Weights of a small GPT-style language model, trained from scratch on English Wikipedia.
Size: 10 layers, 2 heads of 128, MLP 1024 SwiGLU, vocabulary 1024, 11.3M parameters.
Architecture: RMSNorm before each block, learned and rotary positions, no biases in attention or MLP, untied embeddings, normalized queries and keys.
Training: a variant of Adam for these matrices, 15135 steps.
Each number is 500 + 40 x the weight over its row's rms, rounded and kept within 0 to 999. Layers, rows and columns count from 0. Numbers have three digits each. The size before them is the row's rms in percent of the matrix's.

# down: layer 6 MLP down (transposed), 1024x256, rms 0.115, rows 656-690, columns 0-127
# gate: layer 6 MLP gate, 1024x256, rms 0.115, rows 657-691, columns 0-127
# up: layer 6 MLP up, 1024x256, rms 0.115, rows 657-691, columns 0-127
down656 106:554512556573481520559525477501517558466457433491500478502468501490451479485484484502507435503522542507466566521481458495468498522515509452435540397442486560411544450543511525556493454436401469524459515472487490505464519537502558473500392486480490460481480477435490459454441501533465418430490459446489496509535585508614525564455487475458520514512499447532522485489485535543549560484487
gate657 104:508521568491518474492458501466471424530492485482446451572438522458553532479516500516503474523495536520502424422505495425546542475531456522544432556513481544493505578436533453451515526438538536542543457561489537520499558485488530487456546519490465464480366420498550488536549492455466447500582429521554425545466528551500471545503473511510458475496549478522507420517482484472471430471542
up657 107:477530554441455430491429513461441499442485502453492558515566435450504524511456573463497467531490516468491482508491475528514496514517503485549469458497545483494468393473491532568513510490495452515493504557496457574455559530511497453442522515405467504469482502533464481512489460509500461482542461529496455545465465441491539576497473486495571429494559482593499436460474495477569522508498
down657 107:515427456512518495493469467447471463503509484526497531490502437537442443438465574497557505488521565446493505527492489479490553488554488495452522477560564582427548468509506512615456506525545447489458513558447473509510479379515496502463545536524437499479490548559471504533518486501476550492474458487559483418541506498548460450514577502461512477511501506508532509478480577464470444534444
gate658 106:457432512536481405459541508519553590578481484551538487541501462461456488461499493427519506490498491536474573539503586482528516541519468467447480498527537518496512496516452501474510465503492594545649579460468506434440520555513441444503497584544493489480466516481494528462493520482479431538535486454504559556500532522457505506554529523513482497489461452542468510505534425539525499524527
up658 102:462445467448548554539499541507488504599510465540505517459498507512481408499537415547593552574509468465534518512543489541484463495516518507493456502486565496488475501482533515429404481467499554466444498494478524484474540531503438512467534498468528417474489516526495496468507484506539495505532512504538543465433465469501600528494528501485501463431540575526516478525477490507501474511529
down658 102:525520486479439494534480485567508492537491542514511511466507457495565521571425476476446512413590498503447467568465525499542537508500492513484470505502452506353466516491455467478491531461485499531460509500530452478499464470435496568462587500494548556539523564496497555515472528523503475483461512469490487531495474527516518534464439467456515497418423465422468525467513578462498427489659
gate659 101:509561531472456522594497482505517493491397534535516475508451465453511449425588494500501514456531462499517503503491492424506530480464540476493489540535527532509523553452463529518467496449507477529567472512570481474556564513462525478451492519488508446481582491513504509409567569437487542440470482526502553548496572473475560444506505531473441571468549534488456518502504481483449530563548
up659 095:544521461451435478528525459480480491485465482490485550522582503478398521520471492387421456504502514507498553459528500479503468569510370502400478463498417505525472487440544500463473509480526534564481527527536479546510511497514526504476493578516506586525505497537579519451564461507535534570564537491511474508456438429505481537479611498539490548457456484446432581460562528493448455521526
down659 096:462455514540481466495522567475472504487546454523477469515472448481479413469521483544489556493513510465508578559515497444534478467468471467511497540424560507517449552462429496502539514525601466522504481479501415486443480489516538470483537472472432397481394508521523472447480521497447457459470545465433473488499532488467545522470523482500544499509476494471514510468496522491395530551477
gate660 098:507533451519434473518578468479474496475510511475552442498590438511500476571502509492500509537589526500534479499538487541463436530503399544501461470524482487461511507495485498417469501469453470542512530481484484531509537473437461545478357507537569483512467572449535556489507529465486475536509456500462486508573484524463489511544478396595498535444537508497473486471462459526511548525504
up660 098:504505558514487549407468586567508531566534447546575556475458546535505497508511481504483502551484464483454444495488523528520556547523514468508496431450502477494460524515477428489501497544473506497589500504547458595484496496465548472504452476434486537519461560445522551458567534451474477561518510475401444506508510427480520477536532527507438520549493487458560498445503520503477487438477
down660 099:545496523464508545511466488463513528527398468651542482551505474480486547457518440468500491517555555485471510540454449454587487466542470508486523537493545484510506486467456504504433536460528527408590467536527530519484524552453466514492505412444526498501489501408525544546403473523558562498490466455543483455548489483490503513467467493434469533534481565486528555510530543500546531492578
gate661 099:492530458457523444561569530519429509401525523523437598505480483443492522567516491528590449506544519528534565541520434510491510501449575544464430508511483492472529467514481522437467554460522482472476501577441472482476493522507533543409504510515504478510409506562518488499535496526551497476560401489480547422433484509474510476527477430553531538601538441518456466469407510490514530477506
up661 102:497522535561532497504467440471513475449488456552469473556434518512464516558518571503478496429493510449471484511458462507524539487513487443551480539512614523525523482459563546468455537494481509485462490534397482474518512511523498435454486499392456452501508547478424465521503507510467509462426526489445500441610450443508490411496558469442430483518464432526529475501590474457513415479540
down661 102:553475549543505453471521433434477532469511504492463511415438477549469551478560497543557487521569537568522454471514461501490446534523529511452535502551513519476514554481472429550510495508478484503506548480475474536423601518495525518530543479530500521501484464514552413489564507520431536444528539458470500492491536531486536509515524496561481485556589527544466488531475446491553499560455
gate662 092:518477479557450488484505453501534438421505503550593402506508540453563547524503538484484445477473476518565520467574566521472512530451414500441492490444469473494589460457496489502494545499519548477562560431483499421497427546526490501534497488525555456474482505527497504472518491596520432506584488511496471532596380515452477483513521507528545497558500497478491539519554465490474506436518
up662 093:434563520442458484520411566431570517553561527476497480498486538520512520517549455472548493444496477464547543430570530535417521458465492491476470593587538549527458488555501527545498488442483552483498460482549420507468543437554487481460534511538453560518500423498486524501499509529518495513497479537483514554520567556502440568534432457546526485450533462577543451478515510446498513545505
down662 091:530475515509483528512402519470493445454494495522512478529558523516508552472494502456498601507494526508552499470449529489503511539491507516562509528512433496459564549481519491556576516527423439535565468401456449487486469540516515488509537517488445454520509473454403515515500460548471527535477483441486431480486399557470415519484542463460486455492463521522493495516468418488471475503597
gate663 094:490483484526532451448507512498468510524462511454480495539490484525478453584510496468475536545548495477579493545490447525440462536504457520518529560498436522515479557474445489577572496553546505512465477485601492488428469505557547522448513480470507509473467510526499470521512537545499494506545471506526482429510504497492504434569474485598577486489467518538466404502518432463484524445506
up663 099:463503442447557507498471498478473477511491494451467468496493564479487552459535545537485504546484553475500491558582480539501529470520513426517452461522560511467541520493448540405488546492466483383492585441485506472531552461513491443492435530534544465517448488448483488446486578464514518452498497473460457508549569462564508467479535481427484557535538549446501516492518513429463498522535
down663 092:505476517578488502469485502448486482498479547497490483449464492476466459534482473478542519500532523492474464470531455552478469513498492510486508549471535483453443528494471465590531491500581486528517542552542550513401495503507497513466530534524440496485468552530469537514522557517505469454527497502509485494504534476501536482532506473554499491495497484480501439472523554526475607492787
gate664 107:443477471488445450472492471537519456525442472459455480577480560452463487541396531531485521479480485509520577462496497526483506530501463532535530506487509473501535517504456558484484526485468557486572468466494513486529531520441534503441522508453416492523440514451496514542575494500504495471512493473466419515527475563474526510450486455504468538448505471480525456499500495517514472576541
up664 098:510510566498494506464532501552449521442517519465471427502570472388516503496490468517502486431509493506557490562494588563498512492484471480539524572473471566542413520525466532497516499491564439532495486521488559465451475430509449505498527554463440529487539507561493485530507490410454521482545549482493558428470479473521501568524531530551508546485583513531516521459414470499589463589505
down664 100:558508559503521556500469442482471530434468547523481508555525547499473489519486531514551417499479517476505556517498493543488544481547456524523488442440534539433447455496524523531491471488533559476507512481458490533517553528475528423474518513553474512489546476427473511494482478472527492540471473492461514550499480456525467595486517542448468579454548533426493588509501568479519478549476
gate665 098:451562533491498540529545530430454493481503479505465444482488616511484509480492450521561536474463495489560522491544549501499485577497548527504519504514441522527526526544505421521434499486523393601519549496523503476468516550536526445518520517518462461552451573492502538391540444562525437509502473574465479616471503451568480597527511499579476460465516398457464441503491492468586487533494
up665 099:519489557512462520533485538428500478511540497481478546443589467506486488485477467468524543458402506483478561476477502459598489492498500595547538514505486454555477511496528511480454526529411540497538489597506533509472481467565603495484491516510442463487427508538569494446431481523467411611532544474493490506475502464521520551508489585525530513465430480609499492506521475492539466489533
down665 101:425401461498486479457550507546447497500490534490527484497466491474582456441527538500556569507466480427501439448543482487560498503492495427483438531493431472506468555444585480478495499543497454475528542456508507487535468502512508536527482495494503505538526470505524532487533461510485489534537406470561474472556506494568456498449410492544487510488508487442565489488505636450515555446489
gate666 100:521462527447519417534460456464539519449522485481513469502509557588434497458476509531476508489539531467573493385463498562517477466470531512436419582537529534500515563450513540533460423452512563453516545536460521485533558474560526486492524438541519463449487558501495552504540458539481496464501478565435526516503505508521401569602548565551457498510422514505485406533459494412565495520527
up666 106:508518487469436532542491551479488508536482458506483556480487576462537487498486491550540489417538522468482441460479524465520569511482531436481512524532480452504490547519482482490451484501517502466456521449512431562538568590505428471509484510583431481476470516490475545456489519541515488564545480536450574652497452485489564522540495541509503463495457492551543463567457499523588452471482
down666 108:477521492447484542511409496502531495456448484435496534491547490496509491488481489488478480471466483523504581519505483348550589504481515467609507496492485442573478490448506574449473466547489521460450477521526465507550602531430484480495502527487585504496480474494516536521456510535507442584443472540530547498530484410479497515473566496535484559470495464499549484489547492523589560469409
gate667 103:457497500483549559501490518497468527569529509537544458551461535485457540541472548536520528541469511527522471566506466521428531452474508517436508538489446527503484533480479466461417540487496418521532509484595528454425545515511477495502439470541536471450544455515515452512469581517484501433536501507416527478560474485548488567514472432464483408546558501476472420500464496493451539483523
up667 103:452487490490478454564565502471465512496492407506498475462471514568475536453500531515478515412541517463506477547523492499515502515528468433519520494477559470493550539533543546548481499493548518493495516496539538470535545520545418578570498529476426570473493496445456553476408448452522504477446588481526526482503496525447506533497528521455521512499521515480462492503524545464452447501518
down667 101:559534482480455513456410517475471436523537498482542496485523480546452487473516535541494534566512479529536505555553530521489497542549494480545452482433490591551569491529582495446426500545509552538470464478443530486463520583540598508429484526458577505484497463504488509497475621472475511501571468526516531501424463490506497532512482471494489516546507527481483494523461511494507470556674
gate668 105:529514448536496458484479485521500509474486548517494476468547479537542526641502516445500506567495612465565578486541464559505477480488457554468474529526504564490529490489488502471525474496508508502544504520489534500471466625450525532481525567510525439484595572508509459526513536488487516485573546532474517479578515515531528491548533509452483524567516570429568464490507499466449473503570
up668 103:548444510486462472496440479464461463445469460548497495493536486484449478511494446516482508448491520502472504510458462547515456457497487534464500494554482458508490511483451475499448520542532444474570490535499531552459459532513507421495584508522474458488482528550551563409463453526468541478491526519421465517466532472390527497490507418461492573498471527509469457464500519489509534488491
down668 102:465484555529564449510514472473476476439578535509497464445595499471552486536515479546473521518637506455508518469471515534385516472450483493529419498501449520445503487539472503499521431548509464496491488512556500527449495517479454460551556494430425519523483469435545566503514457532484500553500472571554520562457523451483522429507465495527571544485471466471520488567504397549514503486586
gate669 101:499533466565544506510525485416528525447433499563504455448488521470457446523514514566479548510512491523495511518432547573584478526428481506464499518477526507481534510528537486489484506448482471511472500520574543511503553524537471499551472452518463489509515561455516508436463394517465500458541448580522470463552509476469489542531459533484499460421417537590482501486465509510514513430528
up669 104:448477432477483421524516475563451495452506507464575498542547478510513546498494476492519539444537510477463504565478529523502460531501487518493479534456437489499464539537506446503438491504522495539478543520498546488602450455494413491496510522510564549499501448479420478522528459575525453425578488441545543439496514534583553471479463458524562555505544567533457499529594508499479573495479
down669 103:513494496517532492548500480522541502444551455471526468577501505509439482430559548404554505442475511435510501499545496538508477433436525559502551476519524446560513513523549513502524514523518493496521509475543440479482567509494532490493521539436514477448473482510421550546505437497512408511462521481500426490499535559529541510497537510511480517483457469436474545521484422490516519504647
gate670 102:514516535471434493556525503414492599510542506537587491549481464473511471559500484485467497539484528406512484513569453500405475456520491488545492490534535513483438499499466540504599497531458452524522596452542426581474477506485514519481531493513502554436498454486510502513478422544483476493544474466549507445453503484508451501538552479516415543530438535523551464464486480468526487480490
up670 098:505490471523529427472450489479503598517508516403558513581523443499504498484490548437490544539459508457485488590431431476551514462476471498455533479531474517480483455537547526572494448494494533556459501513445490536502485488438451433430503503497537509462562458501508445577538533493475421484558421499555454545540425466517509492481574554540487522542505542419522511519488545551533539432503
down670 099:541485477501547487529519467520597507469532535591470490555451487549576446434441571458537497485514469488590461449490477494461518489470519494536493501427522454501458513470567473521497512546492473526515427552518534505489505486473478496494536477495525517525519472513482457466504496501518497462564406581533515524532430461586546459454410482500520458467422414453484566510523482477428544517469
gate671 097:559537522552543528481458480469472476540530533503471520537493497397485508578593523523535531545524529528525486527426583440494511487487512498516465576515450521512531475435516537476467559479512481564436554469524502490409532507520518461483593520473496541529527580495517469493483508542523506466503487527540503538504518477537500490491570486467438498549495519471504429518514480409496494483520
up671 104:536480536501565487444461533524487402545505462513535530491495538474525554503483469446483527525467455511518469513545504544481506494466544512523507513516482451482464485470509483556470520499519525523536489457453524480452518482532489515566518532459587513451535532538506556474513560521588487450492521515501468545458548495451487562563553486527424464594523606508477410578553492508460467491536
down671 105:513516516436456548498506496441535521469553479435491490462438519497550540555488406581495511542576460533500471578525501474420512487496485532568469477542509485394538492534549577499482505534507555478534514471530497490473504455482592547545506485484537516500511477429465539469491515530531456555486553523473505449543521478497546533574580566481515515498537567455498531451562622477483448497526
gate672 102:442545529499432442504558481506496499438464559487455418449449474515573440482520506538518545499500457493517493461530509469461530469476520550534493566457525488499522535515515480519567461464489506509508554539545423464504511502546492516481526446527434512493407482562479488467448486549495547568465489464427474463447522513529433509478499564485478489594490529484486433470484491404484482535524
up672 106:482515529539479496462517485496538539491573573562445416467584431514478482514583532535509453519497486471534471491482504520518509521432468460512450564495492447499483560459512552413480498465512454515549504579528485482478520520541537517513516568433551577506546481446576419423517517476472435493567487523498498554513535493493517498570566581604439525476459491485498551468490486524425491513470
down672 108:515477459488441488513528537525482489512540547469526412453580468469427588549528551444505552431499511493529522499541563449550573504547498521438495466511456505374531489517497438519493549460500487540554425509509525508482504529471454487479522543496480508440469467485527473478475531513542624463505591556591471518424508504475543531546517515485493487507416485505499561535494506513538455541582
gate673 103:503470449460425514450485422473527448518551497493441551498527501469442550554484491526486522495533473518549511525457505479543473542488449614427443551526532490483468523561545521483581497507506498517463553537513619574545450459505526463570522413507481466498468497532568541445542544566553531435522454448491446566503488517508446439533476475525421522519521542497401447504474487471492491441521
up673 101:498532415554467482476456509522528489521494502534520433512430551398436498500440499490502529525503535446529525497471520504500452446462551467490443544508523492470542503517554502522461435436562480518530549479500467517516490437582482471484532501438524593542509516503550455593585481517470426553488481520587483562466503474543459424502534478496499550494466535511482476514433494510417493518472
down673 101:470450428492496563427553497539514529469454556515492536493517539479544490484481511412429522505537555458453560479489516583533512510500515499481578462583452547573544427481545459498432444429527480524511509508445541494511498478535577534522487511484543589476477462489454498557565433502487520450465483509472513564478544501586519487512578517471456556523498533489539522468522492507404541513444
gate674 105:398488464498510517537498488511469495468442511505493525519552496484474507523525513433511500545585553533516527457486515498543475457448506491501462481510502503489583486550447485474559497533502504548519469523511514530432464574396449411513498499530443519508461519495565456456476497556527524521498490540507471458524494541501500491500536585518539468482402508507495472464457459506523445540465
up674 099:495520459527513527550469499535470486472520495462522488538453446467514505539582516537519436518518517504461533487463506491537574502448519519498515482512560492510617530567456491502534528484553521556500606468503472463457464534475584450526517485514412549533540476442505535535484516548427486502491462558484526507473546530495442407507478473563457530462546526537486502478490544498497440527486
down674 097:425539458512442488534476556510545450499533518502548527496512499518523521464530571548503501483470552454544429553540450509481544519488488506525477551534436536528501486542494504481442452504519571428491470474478522452557524504539439558502504503491533492551542589486514522487518504500548537537543521508480491521480509472471540532497480546484483516408524566494426481469562465527522523498437
gate675 102:452400519507484477468565538507515475490573515528542556490556502456558470422461423495535493481495527518458474490467460519493573538451525471524532495501508467481474583433469581461492571447470542540527587522486486473438482471506547493448512502471538453439536496501531509430539487503515434485505494418466560460502535528471529456577494492561487398469494511536529486462533507495480494503510
up675 103:449431494487554523487576459473520522466528497509529540472477453436515473500486519515512499511523520473468591486515500550508514499500485466486515448475556509503532524496510528534513530475504530433549522533514502500531566544541652414492469512532509473524495556563537538508461536491470415478437532431429532531510422514477474453465526516457454440454467515495533523506467528433518486439529
down675 100:470509547458505529480567486559550553493517472544551496491517500455555512491556497491479525574515484539460454542486493489595458504474499426484489465493495440593470460454523578429584491433511506470535501530446523483436438508480570556465493450480557533482433489537491496515588566512428509560544510519495522509505493513533519433504502460543485437443515529538565582484532488468519495470341
gate676 097:506564516449518553490525508489480453519375528531484547509552545553478469435457521513493498525551484505556542508455482502502530409504518478458479525470527527450539577500499504508467469467444520493440503577512511587487493517534538495480470524582476461490448469578572568567520488536494476485446552491501419530511526512485482451514472547484582514435463554495496464514520478527526532600495
up676 100:423419545509493481555553502548480490532505476507512557531480517549494473520449615527506563506496551579517503470525500562480435596465529527506510547543531496498530457489522496475514481487500505542540589490410520488553548477563434473547524509496538466526496485483504560517469424537477510503478560511517519548536451512491448487521477535510512472514549547532467479495468469502429534529521
down676 101:560494529498490535537447564532514513462448541469527481534521466419524539510547473510454493478456480459585553488517469452497489564471466538481453445488487503626534459529443501439443550407461464478570520550511490488455432476521473465518489523496467463495574435461533486494502526579506503491546548545477501535567503454511498509439536449508418499516513504553530481547531544513475501438506
gate677 102:509437481538565484468508521503480517540537501485465521531545488510509434506478500494486531446474448537510540516455581503461504562447503485424498518489535463532547483484544472474484466519456429545525532431535538501530521531541489452513514575595455424385427565520417458460457530504392482481469477498483511592507479539498558553511470543541436460534494470499499513484486480463439441474528
up677 102:442487510532477468482493446580485471474530566537510531482508514478507415454478512546600569465542514487491502502453537580510411521500489439528521507547536502530505555447551508533481512525489492533465539551539546579430518555460495477521587477504456582531489477498451507430524486479502524508494438478547503435543491460580491488400500554494479436391503558482476571543452525461549538473491
down677 102:528528474501496507443500503461483568533471461447469464494498517442507533496542453502560455544494510485451528530464542499563449531489469465425454542471485451413537475527562492423454501383468504453531449447474489474409469455503477551522501509488475454558465454489501452539529559448457545506529570488470542502413544425465439521498551483488452481459550508469431570522526515518560474521597
gate678 097:440505501529476484506571532598497542455499501507580500518507502498549533484586448534500521506439528434551536415555567567483455466560552441555468502455451527509555486480530581433448509470515446562448525485511426515526489546537497551493480527490490458487510460476433526532493488487432495547516499496562436513536441428557537529469539514574578521478542464478517455545552478455480451494504
up678 101:406456573518510464458482532465490549473590518558472554459486458472477542515537458454495531451450394477488435555464542474492422564524556452517397538495486524528567488513501592486482488487429466451526487476491595548520492481532451548500520544529509520429526510506562566499487518520503452414484549467508470467514531452457539507487508529460488482534512507452422475514458452495512573397535
down678 104:522562489426511467492467525547500412472504469501479482529489527521483517451481508408491495513491559473507522512489465440555523481538446492417478507537493512344522534478477516424459537472519528566462552548516520555532509477510516488473582460481533433489502481480537513465500432510556439477462516451476405481562546514500503491558512497491496479536571482513513540479481591539547464531519
gate679 102:485481476478485378522549380482554543519479510512516535522505465477437564508551486519514469537512514438543511530489437573442564508464483498427524482534463542510527487505463468488375495486465542500507405524498559510505496445514539469495545542518558510528492482526512523474484446513450422503465515462535432418578492540459477438542505516573501467514570538529486494477471478486514480471514
up679 100:502489456483475463483502520499492545526547492477418512452512515474501506393435533521384521462501521538500536496502469495529566488441489569507475552452488470432439499491492546422432563464420471469514561457430427548521542480440495483466490469487576467516501562436470502507504476499484502534487491532516522547448516457512495461418506444563456467499524491485455494486559594457505487473511
down679 098:495445523550525501478556481487523505488479524540416466462534497477540492517499543469549478505527420479554482532475491519584556515508525544454445567485513524447546505507454443514429477491509544538555492548480475455507434533532531514498468454447465507511471493483501488511534575560505456400511486524515495394510526526458558538495599533505535521572495562587569546466440400505517471490464
gate680 097:582520435548457507617604481533545531454437509513468508569521576537505459437502514547438471521462479511536522471545507499501466420568520451501470524418504555487484493511493496450578463523476473560486510503475510519496495517437525478595492575471558502474466456471510463558512496517549464462548454473501503542438545479540561462493547533467498461515509484609490487577499524444553558557495
up680 099:490463504532485480530507518512531453499518501498455573522442573488556501504505562485444551462557517521475503493475422470490518528526512459469529488545531521489455491488544544478525458533569483499509577423489489518491532581473469454544507515494510539511523486505500528565572472475480515479486469518470498437509465519582497442479506555491537506534551571568531473512477472512482497505542
down680 102:419527568535532422476434525498553495550485484425467397536515519487464468536465494471531470513447474575489543528422512512553451513552501554552504565488449497333491528515544472529499488578478503511583486481552499469459498458437485514474553550512515484536430537562463371483521499466525522511489531554485528507526526463531488557473543542550524452528504506480470448510574492499530530517528
gate681 097:483469529488472494531469585456496447546477509518541492571518447452478486586471487521495483478428511439499534446514501501546452478485504533471471510452455556495540514452528460491436496476569536528554538538526460522520566547465586487451480476485445453492488396539505463491481450498522477529493505545484469486536537569547519516428481437497539477564511474521551440553378503512531504475512
up681 102:525511515445490535511514456535502559469526428537564558499404456438478478536457551530499476435510477532500516483470474450534564524478520506530485482511497468478459530491531553455498503538486515504527506523452539550498509452456410570509481524530535522467591503497467515522466538488461490533529480532583512602491460485476481523490497487438459441500475510562502515509508482500475486514492
down681 098:550483537472563451520472488445484530517502448500475476536538441508494504446467514521476418513531452526504420486480524502539516449483547434507482470516516466464487498500486436449524482493492491503446490470485505491546458468535459478490534505489492485497490502509494505463452486528471457484556483557516540467515529525492461489524495450541471482502502538498461523530473542365533519475798
gate682 094:582489511478440545465580448494474482511518580548385446491458529512561508519504504525412555547582517507525487507475542494535509458453462486479517460534468537530491458471544503492557519481549537458490498492488528506491474543510485515499471538461487478481509475501449479556483445541477495460464499579471454489495460562489450521485452531508573499466458531482520487537559474405484508479549
up682 099:516436459540536520470586507438509504467499549546475507531474540522525464472556463416505576554481478530505448502503526468544453540569487521440475503475444521482509601479529496396514508491491477538564473510491493496478493537526513555528478504505512486418478519558561460518515431465426447473474524555536547607495445508481531563518517527531571494490440555490492495492522497528511566483495
down682 099:522475540493482437498519458504434435556501524536505488496449489493516477495436506455534473549473504533553498484477562548534457508502466518483517464471468478420550489505492478516485521528510456514448530581524492480466522538462521480485462528455566480523469517545497558501464535463532481476504484453537519526611522436487419482539519538436501516462522528437601490484535532506534517548498
gate683 101:540587490535436427448477529495523484511489489518492490489467536451492531549543536543478522552445499491560525486547482526453516569490555476481460450490596477515543551474513420529455457473524500444570460566525494457527521540576496444523547459451476560466551496453571547456575519468473525503505516504514383536528565456525527504559530562446535482584579485456503463553501462480525487453517
up683 100:487506553516487422454458508508442540541506507530462497570513530456557475504503452522404570505515482440497505490489450500488489490493471408470517517458474486496484496460484441493472463524535478543493442540476520513517509479476517515495420483533498505509553491456515513497475479509509576464532521546497452482509522561490546496518502479534418531551541502475566477512513526493523430498471
down683 103:519485505499528603532544467500555486509512467553460477485463449502553510463426452524447533451542548538415537556489525468494496432517483462497536489510447574454516467480553479507529566545511489509491467447547485568490467455489533575496591524487519461468491503558479501547473490571480516449533444438509575465478445452599507459534474490523503449455464441472539523481411579507518445546608
gate684 097:472513490494509546486572524465524479489476387521477525511469540537517516452502454450439478496437518445486526516389519503409425460502487504512522456501446548491530522488519436575541530449556444495542465518426493436501566537586448464489534499429478497493455463498465496465491423550622416429447500496546439449498507525508443549560461526486508554482483534529532463514510502497539467558466
up684 106:514572531491434545473443480567470483530500532463509470490537525467478524425534527504576531484472490496468493545446488523475452505423457479489532548439518532526483573447559511460537521552518442420547486483485436454522561569509554492589476512483475492488460501525480454457371473543482500511469413506509505536494534474477451478529502540536460543497436447477502520444515529502499471521472
down684 106:536500500570468530506522515461503417455522486439470560532496546508446525466489441523477502521417503455522483515515491521473472458529532519453534517480514532632547536561483499518534494475529472549494415564528560477489461526521531498485526460523441494563508503545541508470494457542617435487527480517577501498546521495435452524529503546461453530525539492532479558434467418530470549517507
gate685 100:521474464585476482526415455459478517547550533481564486464487508511565542560520529478536634438494521570564507629505520513439483524481523522523491569597477555499479535518516462424499552490512501447485488530486459456468498440508452586473444455499522454509532498494504549546478483540418529468476452498476542526506457454531501507493571480518538491573488569520564457514488439483488546451520
up685 098:505523422507490546593545509520539487448463535435505514525535516483459467484565506484508534518495503458491471460449511501514551468542433424505515564458487494485393527474527483513435535498508545523467509499490643506519488423517517487434516531520496469514440504492450556491428493440532489525468498479450536499578482527501520491496522570484439546493541423458451447556496503529532570523476
down685 098:537503485547489443521496469542494536474464479499523421512465538581547533518509497487478482468561604501564444529501542547465512525495481563473474536476406505410527506521483488520455523518481445515435423540473482484460539478493505582473484512465556468476479511512502474577507520493450544554503532544501454483474498467494472566417514491505501461508496481462508512553469405495520460523552
gate686 107:493591494485523539544561439449500456505536510461476509524524473501557580509512530508476475493474527456559512463523484550454477520537505500533408500521433524504432504487495504536472520465508477503486458549505495487485493541481514548492549496521411455506525471542571436490453517522498513522522417464452468516546487581506507504543552462508548508504543449503520463478513461462481505600511
up686 102:508539437479524428475553434434455512480506483571490467453549519520460514507427464509461510495488504462522536494522532495543490502510522496529497494501537576483511536526453576536547512492539467549504561463481599474440468477557474524508489460539401429455567429468479438518574569476509471464544460421541526451444472477469500517400548455477541552568462494569488566452480498533498516452544
down686 101:504505483535496471565516556488552533523537495493450492490467497499444513538440478411476517487447507504578527485510525498511468567493515498553534442530506533455496518495488506508497507507566447466462607513546533524506517507486493502519626510511412494524503532495601521514512498406590503492500504546531539566532579437483519442484493469451518452435553509551474465548499499511571502515533
gate687 097:552438360530514487435528541466509540450500519468542483561480479535573536520530526555451549539502632508531553444494472527462496490482541551506502536535494536510489627538545471519495523435522448508534490477458507486507482540497456477427487516487478516539526509503474522507529480548572497519535444510512448536566465521420529463552482492433523447518439441466547399424516475466462459509500
up687 102:438534583473573545548517520508509534579453449542500504516437520567511490440462463477538491490425518493550493464505506445538417531516476452511475497567446537526494479486529524560508474504589524424464516547501533534517547584449585592517489531447548543443490488470499467511522452558528527484480556495446586513489517444500501428464547538504487490532548520481491476586516467407460516530517
down687 097:472472502436518504501557548538463519466512470482511478470556509458519521510533484515550394567528476506473512448510507474472494571522500482493505515490443469407468485511488510527502470419557501381544471522544545515516511473502510456574479483515584531477525452573507542536492438523564501461546532494475551484439497478550544508450454545510555471528519462458533513498529577486519574528479
gate688 104:482474504501490449541434438550525477475506534467469453411558467514438618589479517469477555545507506460493494440577503496514543483463467450504603532473481580499460537477465534548506488457479473532557568480470435486488444488532471485483455518468533518515540440482511501427524500577465504527537496451550484468527551522459472471536525559531505478506565457475505451543487465518572567488489
up688 106:452445523480559536515555536557445443525554482508502434555467504543530465404477425432528495561481462483515489507512419521540449444554477536537531491475482518518525506503521479492568448516492572463477559401448541598496459476510510530581523488504511512489521523434482511525503509514442466535540487554551478545444531532463519499514436477491587446533439457525496499496491522476427504497484
down688 104:543509565556469441566419533490532465486480454497508542507528472390488456465487471494465532421523447537498529513475548549477559497513504478517478505477459567369454576494440424563597487472548524563516497538467430510491517530472528618584516513498501525495472489515473505536487485471508494487541470454508411537502510514486574507459411496524495494597540536530493464482488536530450512554577
gate689 100:523465502500408468488535577403438462491484515474487549555447467548481424545449516464517434463505513446552523469441446513495487532512526491475493558546446523478464565513548422552472545472549468452564481481517522507522503449546494449489544474498501475450500563483525514483482496548452522450465484595516416536552456481551479514469508564519498542507480525557491479539473474490494515503485
up689 105:517479520458497537594592597489598498482537558585430545436479471488506519519508517471479477529497496563498457469521431509523516434464515477471495475456518532519508440459460473452487475494460461554546551490535539528488521514427528477499485570435448556606528506514564519469550490455461536456457535470451502517506456533517480573493401445511484524506514429557485552482561473481464496580518
down689 103:504532490562466514508532474462466491464459529526531486541517508423485504523529517483503530487527488567559622471470483488503431398496443482485545479535563555534560528508497492492577516471536539512448505522517471521536518512456566518463419501480524518551468431505488496511545491507523508525509447529444582466498499566508499443466445466500442502488484544464441507436486488513428409495522
gate690 106:482492524477486517521542447518512516445490534552551479491562517442489535514485566458488482575532522434571536485581487501524538448539441491514473491564468472485502454464514461555492515484457600448525540570529521542511449453476500563427488498592481471484454513467531480479539478546544520590489478472489472487533463455494482496557564546534467491533450513461461483479555467482499479520529
up690 101:517510454525506435480522441552497506538512487476509490491502551412468467487483536437466610480464515447522457484504521498430533438534485541497483513555492470508443489544515519537439517544500561479456497471513539505551428434503439549528458602500468464584571524560460557487465501559504489505500500443527520448474499540499546483462520515550498431449478531515484472576485484495454501553491
down690 101:544503515462437540498438464503462433553497511470500465446552453536509503570464520490490460497536468514453511541478489481467543531513529473530418486543517469537562484544475494489526485558492476548503539520559464458493508492495533476563460491530524494469522477476512520496541516514489384469546476394465543532552375557525451500515520503512546490575466526454556520529466562535551466507359
gate691 090:506527605554453419506473516501523492432491518542479565492478475491489497474553500438515483574448582503558538383510554496484502569525563531517522521513477554507518509450473462461445506501444433442523520497481498509510516518539514488394504467549464485516496575568560545490566452518452472480482444468449456498537481518506463452460494512440486488504517516570534513475504490517542498506479
up691 101:474477470439536496537473497458490492525511565488480459492539510456502435500466522421449499506478538510453512463535531505544540513508495547560457532499494535500509535499513525528511543424469585472508566475535557433447523476550524493555535543575482460469513483436539442511448474482536480501570490504525523444468463515430513542427459470476525511489512427488577483572510508530450472514488